From a checkpoint of a small transformer trained on Wikipedia.
Size: width 64, 1 head of 64, MLP 192 SwiGLU, vocabulary 8192, 1.74M parameters.
Architecture: RMSNorm before each block, rotary positions, no biases in attention or MLP.
Training: a variant of SOAP for these matrices, 145M tokens, 4665 steps.
Each number is 128 + 24 x the weight over its row's rms, rounded and kept within 0 to 255. Layers, rows and columns count from 0. Numbers have three digits each. The size before them is the row's rms in percent of the matrix's.

# up: layer 5 MLP up, 192x64, rms 0.189, rows 177-190, columns 0-63
# down: layer 5 MLP down (transposed), 192x64, rms 0.17, rows 177-189, columns 0-63
# gate: layer 5 MLP gate, 192x64, rms 0.208, rows 178-190, columns 0-63
up177 092:095103097134125128103164142191124190101181101121116117141109166094123170139133107143127106090127077120108135119126141157146115100128117156135143131166109130110115145092117133139117125101120123
down177 096:155155104125147129110118141147157151151128098110123101119095123113100170133128125102152121100170142121125176105131139127077078127136118084098125089131150155078142134137115103128167122155161151
gate178 090:127100125117117133132120120147143110131166119154142161128154119188157118131127094112122119125138127151162125131154123141054136115138129109082121127135140065148160145162098134153148115179148094
up178 096:175126098146119104135146137121131135153113172135121098121103125106116123113161128158130188137105108109088120144107139124157140135148127136165076105110157106139128106094136093111160132103126196
down178 101:127153104141132123127091173098159135110121180156155082096096141111092126132154132138123122120123138113093096141096087117145113147125122155129100110119120162112134104056119155096119136095135139
gate179 104:149143136103075121115101133131120126135147104129128152072129093119142154110126138162129105157091100123112111159150126126125106134198116158082151106078139141129127110114114073126100142143141123
up179 113:149100113160124090111147137140097094161103137130156117085081126116091155118137102136102136169102121162146138161140105137128105163160133130140122093079139144120134155087142082120097150130142130
down179 111:119086112152128083113098143132084088194095126156137102140118120121109126124118178164087163160146117131113136151122103135128097125181144132151169132106158136124104122122130115119110124131149146
gate180 092:135129147125110129153129119121125129164145185127129156164132153106148152175102171119120123100127149126168139152158099106111147116115093135134057126109128131140125107106106098115126174171090139
up180 100:128162166108131157119126141156100142164137172129116132161144130138154123159130158163080161110141131124134142133136146127149165125131111124124046103105157115138120125115130097144153136192106122
down180 102:166139115141134127136129141169145118151164123129147139121138102093120147152105144073104141098120120159134125132157110149111119129088154148134188164074120164142149109129143163107086086137121133
gate181 089:124131138089119119161137107126074090087139147199102135145075149123178116132157137114125153108154117112097124113144112128107114124127120125106138153138139105133101139130189142081139138137122125
up181 099:118182164138123144123133108139135139109116132108119100112109135135148183066111149102091129127128156118120130146133097125147092132111124107144101115126147074133146100101082119109126123122181177
down181 097:096171135120145141132142082148097160112146143108094143102121163149144174078135161141114151113140167118113089114149096119113095155127142095156138135129116126104158113146130124079140120131174127
gate182 104:145113108130173143105110114089127139093141098121150122078095123192142105099134125142133089130092109091103097105150163147122114143152111102130161133094154127167146153130098148130122132111143105
up182 100:134175116108089118081098086143131136112073147142124133117129088123144089118152129135108155105138160142151151151125132166116151172130125137114093130155114153141110122146127098098147155080129090
down182 106:160123129147113114142194100137131070124139134112154147122096084108082100139117120091132168129138137135147134133137133131105131107071115147137140122112105142146155113134157126096127066164133118
gate183 093:129137131179154157136118141123084109096092112125109182093099100176150133141078178151116108101129156115151172113160139129131104107132146103155123150119142140131132111148126128173112138127123131
up183 102:114084071142125153118108135154102115147063126146128105133160139185111146122124165135123137095133147130119125119136127127095155120117119112134093157129132165107148110149123091067153111096141118
down183 098:129101127142126092136152103127156109114146136130163095188127131111128151111158124119107125140101117175121122157153124125157132113069156175097135124090136131116119137095133112177152077107128103
gate184 098:105124146151122183138112150105138147100159149144117091106073175148110141112146178131115125111120142158142110108166116158165152146149174133130120161139089135135120112134160119102163130138155120
up184 106:149114138135121111165103121160148117100113120153125118125073133166131143097148170094155112113169164161155129116177093146128144102154142106094169147145139142149142121174147135086124136129123131
down184 105:159096133079119141135154105144121124107084177113161128135154080141114147130113101143153119130162136160129151125130132148134120139088122130122096117075142123087106122134149103127095077137173150
gate185 108:119135114136147177136167174167119142075133094145159091131141117123118096141129136151119162153158128103081134111087150092098178092120149117116148126149133145138135120107153142113128144144097106
up185 097:109089117081120148119135120145132149113162132102158132095097113114158167117128100106087136103175130134110122125143162119113102152114093130115107136099138166092155147099116126093100083098093130
down185 095:132165079122103144150158137119144121105178107136137114130127142157148132120101125142153135165183129115126141182130123140123145137124151075063143145105151118132107123129148155118112132088144081
gate186 109:132085125115059123129134126098092097112111159148118131155123146134163136127142152089130127094119125100121135168107107098109108120178112126104190103146108118089123165103157113115140123127110139
up186 107:125154085209138126128133153157157128158124128156137146118102113105122141118114112146158134163072123169129113142147138120117094114132163106127096100106127120101148154151110163144118144086096126
down186 112:119086141090172110091077158105123124110142148122168098114143167159153060148138147136128104094106148113131127117122088130141131146086100148145153131106138154134137120119107140145127113161139149
gate187 067:138160152132113144119133124101162132124127121100107112124147129125124118144126103102169130074139169120119119129099116113083138125115086131111109174127051119095158092145109138134158095134111082
up187 067:108127138122092155146138168108120120118117089140156094109133063129185110135122140135151119134124103086123118110132133149102141109126166110109113142103152153078157118139056124137098118146136126
down187 066:161114138154137104110161102179101100073147154135084116093154113142133111132118130102169133119134104148177125100132115117127095177136093134128144097119110131133096101114123134113092140140166118
gate188 113:107112137127128135149100173143159175138151115142146105082138166136069147127158115140116140124128124087142128094128153113141157186109140095113111108148108155140161112128092127093135132163158130
up188 100:169139139106122107101147118132098103127107148132138095121102121121128122063131143180155118111118115126122146130166099142147111135123141117165116147139162132152148140114138144082147143039110119
down188 101:132151124167144132094134112119125110116131120120131178189127091095164117123116147104161085103152111189131113133128117117111155104101136168138142141121169122157130123120142156101142126181115105
gate189 094:149107140108123160115136126103127087108111072139097135127105124132182104113133120118156079060150124105107124123131147121177130123113177142155105133074098148128116112124120124122139137115119097
up189 094:104150094155150122113159130153148155121150137107140150075106158133111137132098132124091132172123133104164120114134146138090077167124108108080118127161127128108105148084096170112138128143104141
down189 098:120159106084124127118124104125163125107130127096117170100068106108090105127092110123130089136123146116134141132123104108111128148076114089104117144175127152136120181123090143118155110155101127
gate190 109:142151135114139105119115124133144102144149136146095129173118157078126123167103087158150097146135078145127093098105157150124105126176100128142168109119138150075148118150139144143135145135096151
up190 095:145173142115166128100129139138185120110164106080099113160112159098152148157113120138133115127126108138130102076140162140159089148169122129098096141107127109089151115117129130096136141107123149